Part of a small language model's weights: tied embeddings, 4740 steps.
Each number is 128 + 32 x the weight over its row's rms, rounded and kept within 0 to 255. Layers, rows and columns count from 0. Numbers have three digits each. The size before them is the row's rms in percent of the matrix's.

# up: layer 2 MLP up, 640x160, rms 0.136, rows 68-149, columns 80-159
# down: layer 2 MLP down (transposed), 640x160, rms 0.131, rows 68-148, columns 80-159
up68 105:132133118174164171134105129125143148189137120101123098088031135162152145140166123124123171141153131100085094154137150151185166179134130091146073157171067136143163074140099127109193131147130127141127162097065104159144189144082094140117092127
down68 101:126135102134190136119139091123142109063140083137142105161110175107121145117098143153107121071130149151110172194071106141097197123088163080059101120166088174162118059147136090103119175102092168131150072089172136162087171116122133125169152128
up69 097:183096132133095120128128172133108092172151138129119130159116164056154079115099056162112115119128166172172130174132110101115167132179151120123122180130173152150169097162133068076121128124114100110126115177130091166103113166119173164090153138
down69 105:153148121094120147066139163183104138125168106139128092115165139124152114135096105127150102104079140159157090157085155173142073100109122140077126152120099109095149157121139131085117085095164094127069172119175183167106120145111149146135074118
up70 109:135090155182167199120210147175123138114138132132111121164101165082121107104145125107104152145147140131127180068114143119145163124116142076153152112187121112169137152123107169109133096106071137090106099134170126086119129091114149132131146194
down70 111:135142145128170160105182134140130152197159107087082164117127141120144128059108124104180168105088135179171123099184087153188143159142158133150100133196091138090155174108097184089084176107123143134103130125132111111156160126097168109080185194
up71 101:125094160081164122140127062117092042137170129177152134143168107135060158123135150105111146129119150098129115118046092166117112149170052102097085130078128134124126155064104129156105142087147150131174169154126103165117137158089133143081155079
down71 109:099153098178140148158105113137115118139095122081091139161160117089161139137175103119080120120106123191114102138125112136094136122174101073138142144147164112149063111081149076147105132123155159214129162137188093075122225136150151107144140131
up72 115:122115098086144119158078077123108136147152136110083109106102116167106117125155127158060127124131188114149120155152139130141091110172106144106109116153154140129167131184114094201103173157116182097114098195124107128184145117165105164139161202
down72 116:191122155067073160109165181131113153103145140166131094140104127137111111114169132153131138133126148108138170123137181142078132132174089121085118081146100105128141040157117136163128140101118154116086144063179158156116129139133107160136095140
up73 113:173122132100097098115054127094197153092150143104148174084108088104081144104151140135189074174095093147108116141149150090148150129126171176127161120130148163128115175127091190090124135115133064129114117124149160145150141183155111129159120037
down73 103:110135105151156129144179127175066111173132138136101106145149156124196156148104134139115193056138167145144109107111120140103076129141065058138094144118144122094125095129178105171129157169120225113118160112049124150136144088108159146110118224
up74 094:126105152161108169107114158118098136123179144162208093143098103178116139111163147063154117124128093147078091100119146111104118166109153080165113120115154106087101171179096090077106097129195102105144073166088175186055131073058109139129115126
down74 097:148112154126132108084104108085151052138138183106160148159075133126139199151149121143112110139098132087074196132137130129116147186149125181118135110129127142101137148133165125127145138113110109150180145143115160128111119149128155084149152145
up75 110:084140092171118139141144140076135125154136149098148183098081120131099078147150125154159058164104141094121152162151101107113143152070088172150137210148154117123134099119146094115138136141195218115081115108095137127120177155104103181113145113
down75 098:108086102091103091144120108175097093120129137108124123121171095141198110097083135124137165175170122097117021121117166100149157085118101146157112121055102120109107127141103122133168102128109172096134149076121077106182119112117108119116158147
up76 097:080173176175176164111082148095139119095131102136095121143158095188140172094062125129110184157126124204142163137166113186104107088156088105119101141152125107065103124164113109086122188164178139126176127128146101133102114104137134130158123120
down76 091:114094136082121134100149057087082123169111170112094106172105136080123140064186162096090073125115157123121152138111132113116161153124179160123133127132101127138181170082141095166164149115103111175147070138169171123135107129155097112109120142
up77 128:104132130128085140143129076108158115114165116156091112057060078159135099166103077122102091153163216091145083134128141113153130081126190098179138140177077106139129033173123112132110108129140152097105182129108163120108174097120156123126080136
down77 111:055127128117108035145181153210151155152174122088125149148097108140192135185151115129155149119174153139139072186123098130118083163156040132084088111098178131163116130127136131148141161117089152152127150112100103122147138125162148143149118165
up78 092:063119183075126113172118107134128132100132110115094073057132094115071145112181112175129123129139162107138109052078096079122173158105126099158194121157169078103145151090126149182136154108104118176127116143132098157171161140127125165115191116
down78 099:153102105092146092133153074101085119123119026130160060087116154128186078154107134086161092076159141165131140138096104122187125169123109133134095117124068143153110145119146166171165064150182127129120122133133120117138164125101087192104107075
up79 114:098159127143127169087129130145130123059161152119041119129109109055095091152196106148180086125174101197124142096086069092153112127163203103168133165137121111124085147099165157175117102126162128150149113065123174121156082119128177082144193104
down79 108:174053128118167141147107113043127151094187112147137061177051138102085104155123102108102088136130177101124155151124102114111119142117091123121182117131169138184063180192084124118122105181129080132148152166099086134093112121162120108115123115
up80 092:149143096136089118094144116127097089121109118132168091136146158195148109126125114147159089139171215130133080147157047122055171120182131110117104160110111107167076141105078144142118118226146147128102162160171160129109125139174121192134170134
down80 102:228129155155071113099152130122079104115107118164132102113075116146128192098156095133095168130085173148111093086135111074159140132116076118133082103102087154185113103143099162186139111125139115069082167102156146080113129125135173103114127143
up81 094:149162116122072092179182040117096099089166164148130053168144120107103123040166185133113165132159049111138149140108178100203143134125128079163141125169123149167107120152070109111151137135107114111091163111120117178137166130149123089132114128
down81 100:158095164063148165099076134164153088132096076099108126084173149162118092140066155068114087193090132055080124116095098111174127088088195104123136146087121050112070141158081166112089129135178108094105132128131107133150083085122116142154140099
up82 104:120152186159095138089129093121118156094123124098160169108139158149148078024143101082115177088108147164093122143139111125128143153112112137163131157140080104191132110100151166104113151048129087119088140189150101129110056170147127129125113163
down82 099:124108096111135121104108142139109118114156130165150159134074156100114086139119146109131096167119151132110151125147111092118145136123185112067149161086074114113117131119125126089119126169104102150104138029184083112112088136171082089047139153
up83 105:157155171074097135101122119175151071159089111150088168100149112140114051139139171195073085073182097122120123061099140135135143098096078100078071166086138162085155133108153127147135095102126134123122121088119114135138116095073105183104174119
down83 094:040124143146136092148130093100176188107098143162135203050104186142140131162090105088094146204142104077126160153089121124153152111126162120093120173091103171124109172085144143111140135076144139186155121123114123111120127206131101119210121129
up84 099:141075095156163170127089102161135089150162117177132085109133139138091118055152157097113126116154111147182112119124120155147142174062104151142104093149123163115066135108087220137167166069164111173139102135081109138174055141102141143111172145
down84 096:077098070184136106109118104108147101073113113112085144100117058123168127177120161082117095128098083112111120181136101094076108101080025119127120151155163152124128147138147129123126155148148157084169093099161147130122165121148149085129132132
up85 110:206083110163152097132139101171180116134144123144151173113107119111157072159070170113119159162103153137151117131136157101132087096094115100132063155159119123111074151140155112088101139192064135122114100148095140081148110125189085157081093148
down85 109:117121161136065150120156173141152122104122103167199114182123128143150123143162153158126113047120143109108182085148126151059114135187109123105144082221093116105065162172092195153075113090115137117093133125108148146133138108152191129181096116
up86 107:139165123078105126092100203147100136104153174125106146092160135102113125139177104215076175160123178094077091125179102173166107129135158132152122157185144097127106117148128080146125123122132089126156181089130110145092061185130137151147103153
down86 109:071179153125123095117130081134120085106151139114107100112105143135132106121066179074175161094078155196105141139139077154133137094168101111115077164147092154142113121130185154166159076194144126100104076166158113143134132119133078112131091107
up87 097:130139150109115126124091140161161144144123120057143136090144100165181140097165150137158160138145122084155114171185094102103202195205120127141138133064103129150126134163101096142117138126100116121124081175073099148089097110062090148064044125
down87 085:139199134196155070111159145090136152102116075155121070153137225123108125176147104120114121126091142195101144079143202152122084096071062110109154129133113113150163147161157088080142043103148128145106137122115132137115175165157158140167159144
up88 097:099080150166125126118176167086120172177089175140094124124089170098115149093148187213127149103146085177117158183175151163098138070172128092160178151118103061093127124112171110122075115142150157134092211117177181111133140124078140116098147130
down88 102:092139212144163062093134172155129085073088107109183091172070138163165146145119124124135137096151139095175120195153138098111128082116132164122099180146167133117134081133156128122061125131113205140150092142129171132131133119195088141149165142
up89 106:168157097170093120126139072135135126167093179146101068170187123060119099120179109187091161184180132183139146129106137131122113138138096130189118189122099122117127132092066114131091117173102070082144084123091118102191107152104076156135137150
down89 113:104157125111134052153159148079109167143152113115149112103138184154106175159181102142134109144194123178169177136124126121095127093036153105211099111157111115078125177096118139175116139128139079120138170184109182078133151132145129144141134141
up90 098:104156082108162173096103149144101158157139097165160148201154101111171151121130130091138227095098112109178148146126126097132120139090123075124162096172124130188125180171146106132112162141124064076147124115110134048125168152121162079085083136
down90 105:119120139181119104105150133157095161086073145105118155144106100095109120169125109142156136114092062148129175078127169086174123177109133080095140156166092187122141159116168090088104173089105117123109135104157131131131088147189124075145173109
up91 098:100122122119199159126129129150161163103124145128221091096121101117135047117118097178116144106098140103157162115141160149142144091109153148126134091148110117147118081145155125125103164150129163105125105131076119162104114123181140175137181136
down91 103:072092124100145086150071106084134125114094097079077156146138133142043135171096186149129099107090082092093131094146141161143133102170221122094140131136071115150054115097077122112092154180158104178113113147149056127095152122087140133129106100
up92 093:173128113116148145155117117123148114127101125105108161128100121103096115099166096123115127161123131112085182164083130107072199143034163066098143161131135098102130088097123137122146082191066110112135114135154091138136133084106106164109101080
down92 094:145133071191106070107181191139123087110100123151083084125138097140137113126174162144204160145170134123157142129152166125119162151072084128146180099181087116164156139167120154145101144077079100086143171063169186167106099123114110162124120097
up93 105:106159116104120119075177089116119127128111079099103119129101107132173128104145097088044115123137115137128100161156115120167078144147140160085054158178163135111086142158100091106135142139114189103155112150106124114137108086114116098126060073
down93 104:142112095192100138138102094086144139102181145138148064110109122147158085061159181120158134128115130109092122200139123117059097149132087129147095113135096114121137163120158098133126098120169082147086139124109090110109095079100156115120128103
up94 102:122055159112154086083087094121147151119064123130195150054088178135121145131083074066125157074076144104100146150113131111158108129118088140125125080151194147116187107146131153128146105100171110119088141100104061089111066117112122185125137088
down94 101:155190190187169180122080085128135080134096134115148151132086112141123094100094146088124061128116175128196127083104072126145144090112202112039125130115139118139121142133168154127145090171065114137106175134109130148108069191184138060117102117
up95 096:141152111128082149211176124150134078130143147202131109194130162146140085083122174161068178084167127118120095100139089084148088118118114106112083111171129129110118101073173122157075128141150140022174109126167103156121086114173181162147164125
down95 104:084089191120140123071116112127161152070136103149123144146127169136101104182151096142094139145101122141179152102123120178160192171137083124156123136113129115181116166161072168117126153092142114163128103100150133152138140123066103069162114121
up96 110:127103145197119099091128107149162145086097085171201140138119123141097110113164106131182129114207125124137069176105100165121133155134130189084102069147111175110127125131143169116109114135172124084110168068111158162109123202134089084145157133
down96 102:106085142099138109130118117094118100133185182093122146096164090166162118187125163092106146100179155116178142130061145069126121080111151130131123110079166083144156156110106128086151170123129178168198114174111050106130090121127132124074117100
up97 090:149097133147120143083157117159109111107127118133075134156086097147100130089155105101139137085153106185121119136074148101113147070104108110147166115084078134107137122167094199066117070148143126143117142106157172091059135181132127112077142151
down97 091:101066116140129134108154111070136113165123201125163139153156148124181150092096126130120162186118128037133107137097128173101083152140169210143127167153141132138160103087189094144147163158120158119139108197094118123114159118162155113151139044
up98 098:174135187131141114092102173157119131155172105107062103137126077106075139125048165141138107140152176215052147143153187113120124104150095148173151142118111141150136177095099104123132123127068076130150065138099133136011144119121168144111165091
down98 102:141138089134169115142092111058145160193084126080064166127141113094102065120150085098111121081122077169103097119032105096066130145065154092124118163096094208155090136133122123100143105087138138095139138098160112116114106117158160162099125124
up99 101:176148144138141090075109154159139053122177118104076109126070109194134130079098129160095143167194170140141110110066113165120111127166122172173113081153178152150129170130123123100090092068149109074096080123119115110145107136155106113199187168
down99 102:118104171131118171066188136104180172215125112080193159112139122071177168159126081128184119146122089108105076122096114147124080139185137121150099212111099132067181134138166182122172125154128168140160092204145128150131139113165136112056127100
up100 091:160146123090128135119119120126144106104144144109209091118093078173165101112122126119201113121150117134150111094149138095134154141121107124130132110149166119142040116102170114076075171137172082163123122132146127175089103111166064110138166167
down100 099:099107094109116091137131142136075154113172154138023133131125124085059182153145085145094124174129137119092097158124059120068169120131150142118154091147108102168115130114116117169128065142128090151127145124083132150139141092169081114137085100
up101 104:169117125121114160074183170112160120119174100124182092054180127119133149130093217145110225100136140166145148120111123151133117121189140136078138114168135161138166152108149093091164106105156230146093156152137061160083172122132154111158104143
down101 105:099142159104110128165149150127152138132181117154145100103066179187162124053123115120135156068147147173113125088120122193093084184148127162141113103140140143188188121134102140173105117123049128154175087123090152105098103135150188143127144112
up102 100:163142151053125076103151107168108066199076148099134104098112085104133108129132154144102149186139156177149129141105135162202126123133141190125113106184117160102112111146083081104143189101132061083171129158144073089166074080100136123152133154
down102 093:120143107175149182133098080154163155129158096150101138122114142136129096157097173135036122122111155096106145073202218155150101065075137161166054139060117110130083132125159163089095088135093080119158137115135184132105132163143133124112101118
up103 100:054157139067165147136143124121077143146094146124116162134110132132180100142163107171118067122143113117137109097146171179123095127145141187178146153169075109159067113161163077143133096164150096168195053131148148149087083166131111101104172160
down103 107:141106170079201132106130091141093119181094116121129162143153189093129195070094064155094146119088124076107129057148124130107161117146102159140122139168126158089098179141117082090084085133128116054106146126133147170148109146108128170162088146
up104 092:126114142107159118081154105107170132091108109079099165161150119127155118072086144178115122108156108114113130127169135097151161110154063122176057164118186131131042170172119126104128145056159180108150111191088104139126206149079135167112100195
down104 099:118133110140066118154142137104158212180061158158114100123149144116099147166099106108170139140073128179139155107167156094119119143181137129065178099159108140105123091054147110133127117139126113063169145164097154132106064130114096117158158084
up105 101:105094130086139101063188100114102153123140109158125107121144090150117099100146161145101096173102131118120138165153124197068142113166137179119122174128150190117084120117162121166138172105112141158114144133102164092088104101169059143160174119
down105 108:151175169154165175156186150073122152033149159171178214178123184125128155083144126128077084120133141097115145215113103101134148142173139110070111115151128169145133122162095098155093123130139133167137076084121157141117148095130160127142140147
up106 095:157132130148198126130149143171129106082123093094108077139168124094104146167116108095148125140130093084094088148110032109098096164140124084154128075109164094155171150158052110145099116119112171160117151105147141094168147144119124133098125123
down106 091:165118126125118131104150069043074156113139154163163164148155143121119121145138132161095070068110185153173177093124151121188182050104127141137089134145113142146117107097170114086137136202126161115042125097124190167123125144185091135149133150
up107 104:126112103146102188102089090107140080126151129165071156106148101114181123113118101113153159085131135145170156090159176124148133126063179102115189097189105190167110133160158134113128126144137106155124126148123098090104121134181160182148105131
down107 097:099174167132163135146153098074162127121130124069187225148031104124111141123147103161076150117092103121140104087092152111124112113140110062112143121121134161132174147117175128168106124112066117185149143146138141141184109131139071083205133160
up108 102:158140135162096174152102119193120176142161091121096131161167181108074124136110151165135050137106180132106096096175082148076165109144123035105118127081111148129110178173131153113189088191110111084167124159131061124158152109126124106175114080
down108 107:102132127144116130153112124059154156124175169040163138172164162173133142116118122175134122042138094118138153155129175183097174115164127149103118143092174092126145156081103146075136075132103178151118086126131091149094127124116113128171133139
up109 108:094149112137078090110227150073133150115187148181140077164141115108109173132126137130115107089127106184117074194105116113142167081115104107108082127156142125098146138142121114134139154104168096119115140140131141044150156147157141095132089064
down109 104:137089130138111131097139139163103152139130123147091147134178136078101141100125150148123162134183104109101139167159133150132106124095120112093110121117114123118093125096096152182096057139163227088205165121151142191189115124088178119155167090
up110 112:074157116134153140116086103074122164147077132152124116096141079080112122066105117130163162105149127163209156105164059080159086147118194160090170109169128125085097150174166105083113091176130100170139087114150105115154109162158128118151143093
down110 097:127107121159108199128115123113050159123169101075124091160127145146117160137111118125127174143147136117162109050127135140106149106105137193155122071095115130096168169111075087153121100101114155172120154175146150119164113135168144074112167127
up111 094:145100155092173152124082137156135117190114096120102123096127156165103115115130090192107158057067151132132147125112123063115163053152172078086101168103129118178173124061174110139150099133108059125078087158166171146140123135171076160105139109
down111 096:075104135173105106128101147170129058121174129094135138090100145127179180112096150105151115169097131166111175126166125071127127037100222130132085100098101132082191188120174158142189083063136133154110127101131121150158146117115134130123071098
up112 106:172115114173112197112107171135100173112114097117187130138150132077157099141124147142134141114136056158109135218127112108149083138164075117209098103140092105063145132136109191057104199123133149085124138105135168164116092152119084146116100163
down112 112:145044148085128103113125120103112112127232109128191081118150077135100073131155096142148127141127148142119173115074109142187097161082134119110144070148118093127123130192134126090170142129117099189162161144091118127127119154162115149092161175
up113 090:174155087172096145130192078148108153100151123130112087169128121080164157100120108122144141145153038101178089138137099070091103104105139140146077156082117198158128119176144126012098180112132215135114119136086100122089135126121142114183149103
down113 089:103127105158160121121094129155087130129098129171113176082186101138141094121125102175095141144137158105132098202113092136164075214141104190099173111148129159152144115121140107153117180099134078132180135134120168155136111093121105130103079150
up114 093:109119153126113129086113140135086163147145109164196132108165139141138161118133144116135092133098216135074168138161203149167166148147203132055173114070112113089074150112117130097086160103101169051109116164098139165151110159157119093186076145
down114 096:102107136169147132141063178086127160183124187078136135214157099150116114157123154149166107205142109102188170169117087150067103109148138122126112178066133123101184138151125152156139174129113100108091102155157127130110188115155177100121121166
up115 094:141161151136062168153133109129112087166180160093126130130134132181154148061098081135121124144156138120063149158128133145123113116132122086131081112107168162041077156132108060093101116166134125143120142173174150097133200175161144124113147080
down115 097:123160125066099129112137152119157132141193056154096124130130136177167149155109113129107119174134131115122164144125135156127144234175139139134157104095155141082082126180171112157123178151143104160099176121140174153149156107123113154172150186
up116 100:190086134140163070123126128095111184132149153139146067145166173083123136144162124082097134114107091094135145078157120092142062135127090179112130119175146101100079087105069106148069078179128115105150107123110123139135122142089093117113100075
down116 112:172174125106125100151122133061167125116163159090099107179112114174187146133129138101119182130145094123123149118112137125122129084097131147179127204090122135126114129110152137101121094141177128112172177120179127029107173150208058140094104150
up117 095:123144095072145117082142110100153096137143148132147098143131125028108138083086085118124151060126145140144139135136186130161178165145104124133155140108148117079157115169103128147100172121216118229141163061100141132128151133055199100084107133
down117 102:165137158175091152134143150132042167135074102098140135104104132106200149129094083098085163173115147076156133116147151151146089102104101167184163136127106110091137156181143064094073140225117129166152159150114182109111096166131156097122176120
up118 101:191142138096184140105131127099132100092116140124138147116091078116106093032082184126125105144181087162185084107108174129156140133041153134142079061148148162100152131126192134147140132136089095112187061130127084125120128110163101147101106091
down118 101:167129115110115172121082084133115131165128107086149152152178145157159166124109127117118162114101061143129097113091125135125146118182158079139108120121152066145128055154093115070112138163129123077097129139142175134110124131113199135121111186
up119 097:112194081123191099080066139137166130129151103119092153124141178089093106135150071104147055174145114147070104049136136149150155144122136122137098177111151109102127150141131149193102087172174142103163084132160084101079155149089115146157118139
down119 096:154124151146148090203133086124110128152092157105129182090035129112125105178117126160112145079117113092162072197149091160123153106083119099125197117129129142121083182117068154118176135132102174154085128112131105091179110149130126146086160175
up120 100:128130134048104123127163146181119091121168156146093115085127107126133179172142121183132150176151152145080151135141132097164112134126166122195134202180122061141199116125093143143102159120166105091164130137128110105158084124107110134182148160
down120 085:132122174133095101100113144092143142114150123134132153105137130164114135131122098111112118137178149048160167198128185112120115107127092127116135155112139102144106097126121150144148074149109153167112142144119112204179120141172156119120200101
up121 101:120128147131141123080134143169107119093153063201153120145142114125130133166178113122138081155100112147127110156155095117159061189058078120139098103102138117075099145150128087082126117112161123104143191125110144127107067113133123081155137126
down121 092:149155099170113084148131138120144104116117177064195129113035160082226129110114189149131137106136148108237126118068115120099156136117119130121135141161132164104128147131154155119150201082110124091094113097153137148159142107146112156127147116
up122 106:121134158108152165108137165174144154159160146106113105123178093068110092074144143143097058144146103145078136135171108147122132138104129154116119156131066141087120154106089091160119115132053131090106153166182096112098097156109099149075156122
down122 107:121137150128102138119110079184153155208167134124107119119101186170210131118130145121139070127115118082157174115141121122115118151164062140119084096155090070069138137143140152095107096171167152109177124130109176117078094167122124133177086106
up123 108:110143169167105109119088152115136147135167097138058184124148121131181182148144041161142131091105130191129073121170085114093127159117129143106129145140088154129121075110124143163094152130144170107141121101048143115129124134117131092165081105
down123 097:100149173118151171179120189113150127125094095155170067158151161098112144127095100105122142144134109124143149044156148150078114128135166119075168075130112128095049108126131105178152126092115109109116101120133140130112152080162167112110129110
up124 107:112077117115165178094125161184157089147095068105184149112120162148090160125173091093096082145084144137129103124117119092133154086106122116033105098116073132131092154102123101205126217088154137138162087086086092110117133176155087141157123123
down124 106:092173170177135062204071162113132131139096055133148106126176087172194121083106154077096173136139196171127169117132093162127086125094098125169099136110138125166138130088161118157125098101119051170127117112123134143111125150130127123104189114
up125 090:140179096150130139102170119160111085110097118130102100169084111082154191134096103118090138053154108169135114087169147123182125133135132152125094144094108128098067129145072057064079112100074145117128068105132107136183133097137117103090121098
down125 090:092145081115125139081159136104109125105128188102148136129112080138191121099134157115100108136110107100097117164079165080115178158142113072174055104173165140130133146115120167133131163197162122137115190127103105108108145108097103092150101108
up126 113:164128135136088122182096129183126133129111174119137090088179120113032115089158124163191133094160134162159092174170138107125142154077076159176127160130089138101155136077051109129164110148128074117126092124100142136161152101130101103196206142
down126 106:136113115178119173166139141176148159143108148172188131107159148097101146164088115201159105130110149103105179150121167104075113172090097090123123113199063102137103134162114103069087144110189123141123129121168156147148164069188187141188154124
up127 094:130135100100133138089078136097067067127139134203081132116154073103103148122173194133134130104110118132099121155123188178123142165116119153134085068157156118163190053090177086102156118140099096102143157126115106129113097139099145123136164095
down127 096:129147141153124162148095125068130145123121110102120178141132135205130091153154165094097124105135197088093131177096096164144167123113124155153061152185182121060144152139128104168134090102075090173133198096203077192153137148148190136100159140
up128 087:076101149154128115095161122179117144145098144170106101101160120091162115116082066140137130107161141094127221153115116161162146101085162110132139176172104126163090122167121098128175138075114147130152126153212120068112129156102123121156098111
down128 092:104159125096141153142105121080124061067141053134145081123146164122086105159131178132143125099077131118100102147158100105181116122172126091131125111117179183080111137095153089130086161104162092104196141163117119172116070091150089120156157096
up129 105:187114172104146118064146134154149089140122086138128137140165065144146169079114168139129078094108143125147112151091180180130157148164047095110085088124180160063187137147160130172119117153102059167196136137137118116145109111064078077103105092
down129 106:097174131111084170090133139165142093119137139136065120127133144127089148128140125133127157116163115092060113090183127117142219090116113074143162129024160097125136114134107117138148091097172162106107101134174107079129221170087192125052147170
up130 095:090123173062137153129116152154112158137180101103151138136132131177066193041172090170115062135166149196114099102115190154109093148132058120110104132121162158111142107120127119143153180149160132117112119133165125112122198120153156134187203156
down130 095:078107054157088077136072092138186157114094106115127088166202103137127121186110106113084152069135122159082111135111170092085077157101104181076121122149130156115098120137165154151117148072103131144127110139119148124132150169118112124182140114
up131 096:216119147128136154175116187135116084150093144160126113133142155088146092083118137122099127118157087162170046147145119108173046109197108105158111080122131113056059156132097121158116138122120086149134124070109143161113083071134130110160154136
down131 100:079091115088126141096071070104164181134098124050140137126145173167127128156154075148171126130096186070115130146063104120100102100081129126131114151148125164120157133079137114106162100166111109151095163183146134108094138177144121160115095129
up132 087:115142189081150106127163142146126119143098150106139059129161118103117074124111083112096099145128129193125045132136072127156091171153126189137099166134105041105111155110128137171122156101125121109120142147086131107164085125084167150157149155
down132 086:196173182150156142114119087077158105101095145122125142154046169087143114130126123136091088147099105136091088130192190149141106093101132092134098080104105206129150106157150105096074161101128144125102088108135118202118112171119114109144137176
up133 113:146115161106119112137124105124120180196125162107152120117089159200132134090107166071109141210159191128166115155153129128200123138125085147133054117101105172099099119114157148100105161152121100146160199177117109160079176137093130158192161160
down133 097:096126138149077124126120131128125091101165170167098145176086183151152085193135140117150143082073156102095222138185154128071084056158059103133195117142126099143122085117135102123161141139147142100142109148139139116074129142198140086129108115
up134 098:168158131190083094067136161120100157145113100136120169148113126115080182067091121168194133112149121125106096135086119158127199119132097149166100157117119101121151090134180045094143151119138131162061110085126119155088100145118200141100120077
down134 101:141186181110118097085162126111127087103063137152137136202186110159200096113125184136121120121139127144096149113121142131115165112176182120083117096171146147170085074114112126154093144130155100078120119138114124152083098171096112144107094168
up135 093:110119114146087120090123111079156158115147163139152123123137106142156139131116069122157050185161187175092072117148137156146176138132147117134134166163149098207079154104143071156155155120111122129127176077135081118149136137123121126177050159
down135 103:153122148195106185132123118120118170171172205126138137139170087111177129123153104127074052163240146217090136125121093145112138142158129125138144111153163101113125122119141075169142161160146138103101161082143130151124166172131151153127174164
up136 097:155148104144152158203130045111173112148109106164126119093180082128164127126092105080140117090125095132140175139117073146142135074139173101147142095113132152082031075165135097109122108103128126135137112132146112168011131108150092113177163156
down136 085:109121135058122125099083171145118148095145116083086155150183137144150141117136128152147139147156155107117082149137164130111080147083114127127143141146139103174201159062128182104140109119122103124116102149094152180228148115116172158155112080
up137 091:095129199139151177079124103152120141133094145154143125132182027120176150090022115102032109098131076115121105149127048148149129109062126109134125160114172097138056112106112081128100138201100154174101113107168111141191130109128120168087160119
down137 088:157147049108140146128165181128114118176164096126135108126169137158158115112199135096177112159121067164123171092173105120111148122160104131150151144092081097145111151171147166082119123124158110156134176108118133096077087132180123139169106165
up138 106:122182115093226187133115121062093193107130113122113125146195140117125128145139096093132197117134116109162125163126126135164072126103156110113140092155095085163149070140085103141133121192137138085090141130090111086112129115094125155147184107
down138 103:141125133158133119148094177128109093113133134148111154132133102148119086104115082092176083080120138120121088135181102135133160127161087125112212096116163127104139098076137141133072174145171139110147145150164141134137138120095076121148133091
up139 088:108115177102072118218136092158147088081110120122120128114148171166105121095140134147104169088066196130118147153191098071157185109133119078143146082088139069095137135142138174173136080083083105071106116159072152115142131111094109163155120067
down139 087:091074131127108066117172110201132172099130164113174151097094128108182102133089167087091103063150143061151128123151160170156083125092098193135082176068143127082193174116166139167092170098154106089134141146093143179094146129127123172148162127
up140 107:162123109062170148086099115154135117136155121125179136140142140174146127126138076166086064097102103133118135130117126162085127144126097150121104174101146093113153116106161139155134170157088112129114153118093079140156093091111162101169111105
down140 099:097080109140142100154057121162122128138095157095139158168134155184161049136109126117145093103094119075134122165082150209149075123082138127092115153096069138140112108069159118122087131164068140173201114151121160099156096200117089134122124103
up141 109:126131171087119143161110196160134124119100108158117155147126094166155102149141126134128080095161167127134189170104135153120151121152093084201148142171140101106153113097131165138117188149158142084061186110074105081060145136161103132149127134
down141 091:075105105166112056142087144127082078147135117137110126117097131142161097172101099094121165116149166083128135152111069124049175102116129115073130086077090145159132139124081168155094073075081092193161138104119156144124118110154120104139122141
up142 086:147162126136100129174120089160090088117096129141148134097152154070143106156126118147117094157126109174137175122178130200130203095119116144134050134151178093092060098167115176131147113092113176111171075175108073092093089162147141163120103107
down142 096:152095162171129198113089142084130137080082148122154174162132104111105082071087135149111095161116114100105094159155091114169137136119164163098126063157091167047158155132098098077164124144101122180151088084107124184095115144116084151109158062
up143 089:136178168092119163182103088128142062163102153151107096185090170109198122121145130167116061089151145142155122143160127158104167123143084105135072182118141167030160190124166116138083112098154097099131052092079108129168120089091174125145136143
down143 096:161138145114117131174159107113120134099122077080107137128118139133190141158128150116130122090150132087183059150159140110094158122106184128114090157125130148138138132157089118087142167162168076083164072205144130150152175129173158098111105149
up144 095:105067151115143086087117116144126095058113126058123127124121061158120105138124123152120197109143079149139092134110106139081153168136162134153203127132150188128143151165164104074154159101093167165209124132188188150162119148169092160151116124
down144 089:133190173092134133130153209131131109114175094116102139087228154113176130101102162124140138116181153175131128158160135138180150085150088108140160124166094166163096125111070127140146075142143117125125148122147154114130116071132082153116142163
up145 095:147114123164128135146158153120116125041146156159106159137141115045078156072156112063119155084115184135119117094168078127147116104170071153156154120124119134164134192112146070073101120112110159104170165140114113119138155157137153129111156138
down145 097:109139093151133087107101137140161144115121155131173089098162078158117142105131120097162122138139118117154107121038177150175118128141052112122145087145122129126203179100134153114109148114058146120152186128156200132166096249153163139099137160
up146 109:193112121137097177165119120126158109105151095118125158177154082151125118078152114123120145172096171135125129150100121154138160129185158111153093093135119154074158095149082165111150105111081122052105105169139065129095137097157114145095136146
down146 103:140108083154165124130166134150169182106147075134117140171211135128104198154115110110183137070127102076121103133159127157191133127129152161153099132100152155064138093140112160084127170119100100083124141096130058158099133117101132105124131063
up147 087:052125098125123151156102091191186107122144095108082132129142135115107147147182125140136117161097112171148189094121163146142114206151125132108144101152088148094168207145121071162174181162122131174215076118108117110112081164109142117131142117
down147 096:109140111149096075095128094080079083110112124137184164194135150186133121137085145088108117139130152074109098174159099226149130099065141151176078132063126106188157163176120181093088110193177102059134141131116133112154095122113095132208163134
up148 096:104150136117169138141130156132101171062130139126103145120136058137091161128112063104136151169088118137188126132091112043128135200122156071191172138134135122136083153165124091167142143209189146142153084146147060105121196140153181142115143136
down148 089:109174171084110117150122094114137074164101115175132154109048092117186087165129170094111121090137132069092129090139179183114088095182085203085110157149106110105184106141129081146156119154095139111122150154142209148107096127107146079149149141
up149 092:117081086176147100124091078124094139142101135095191156111163092152127084162163091128131120123103171167101123122092097147120133160145162112141150148126156144122170152168119102125150127124142122150173145044086104167096118053192139111116098100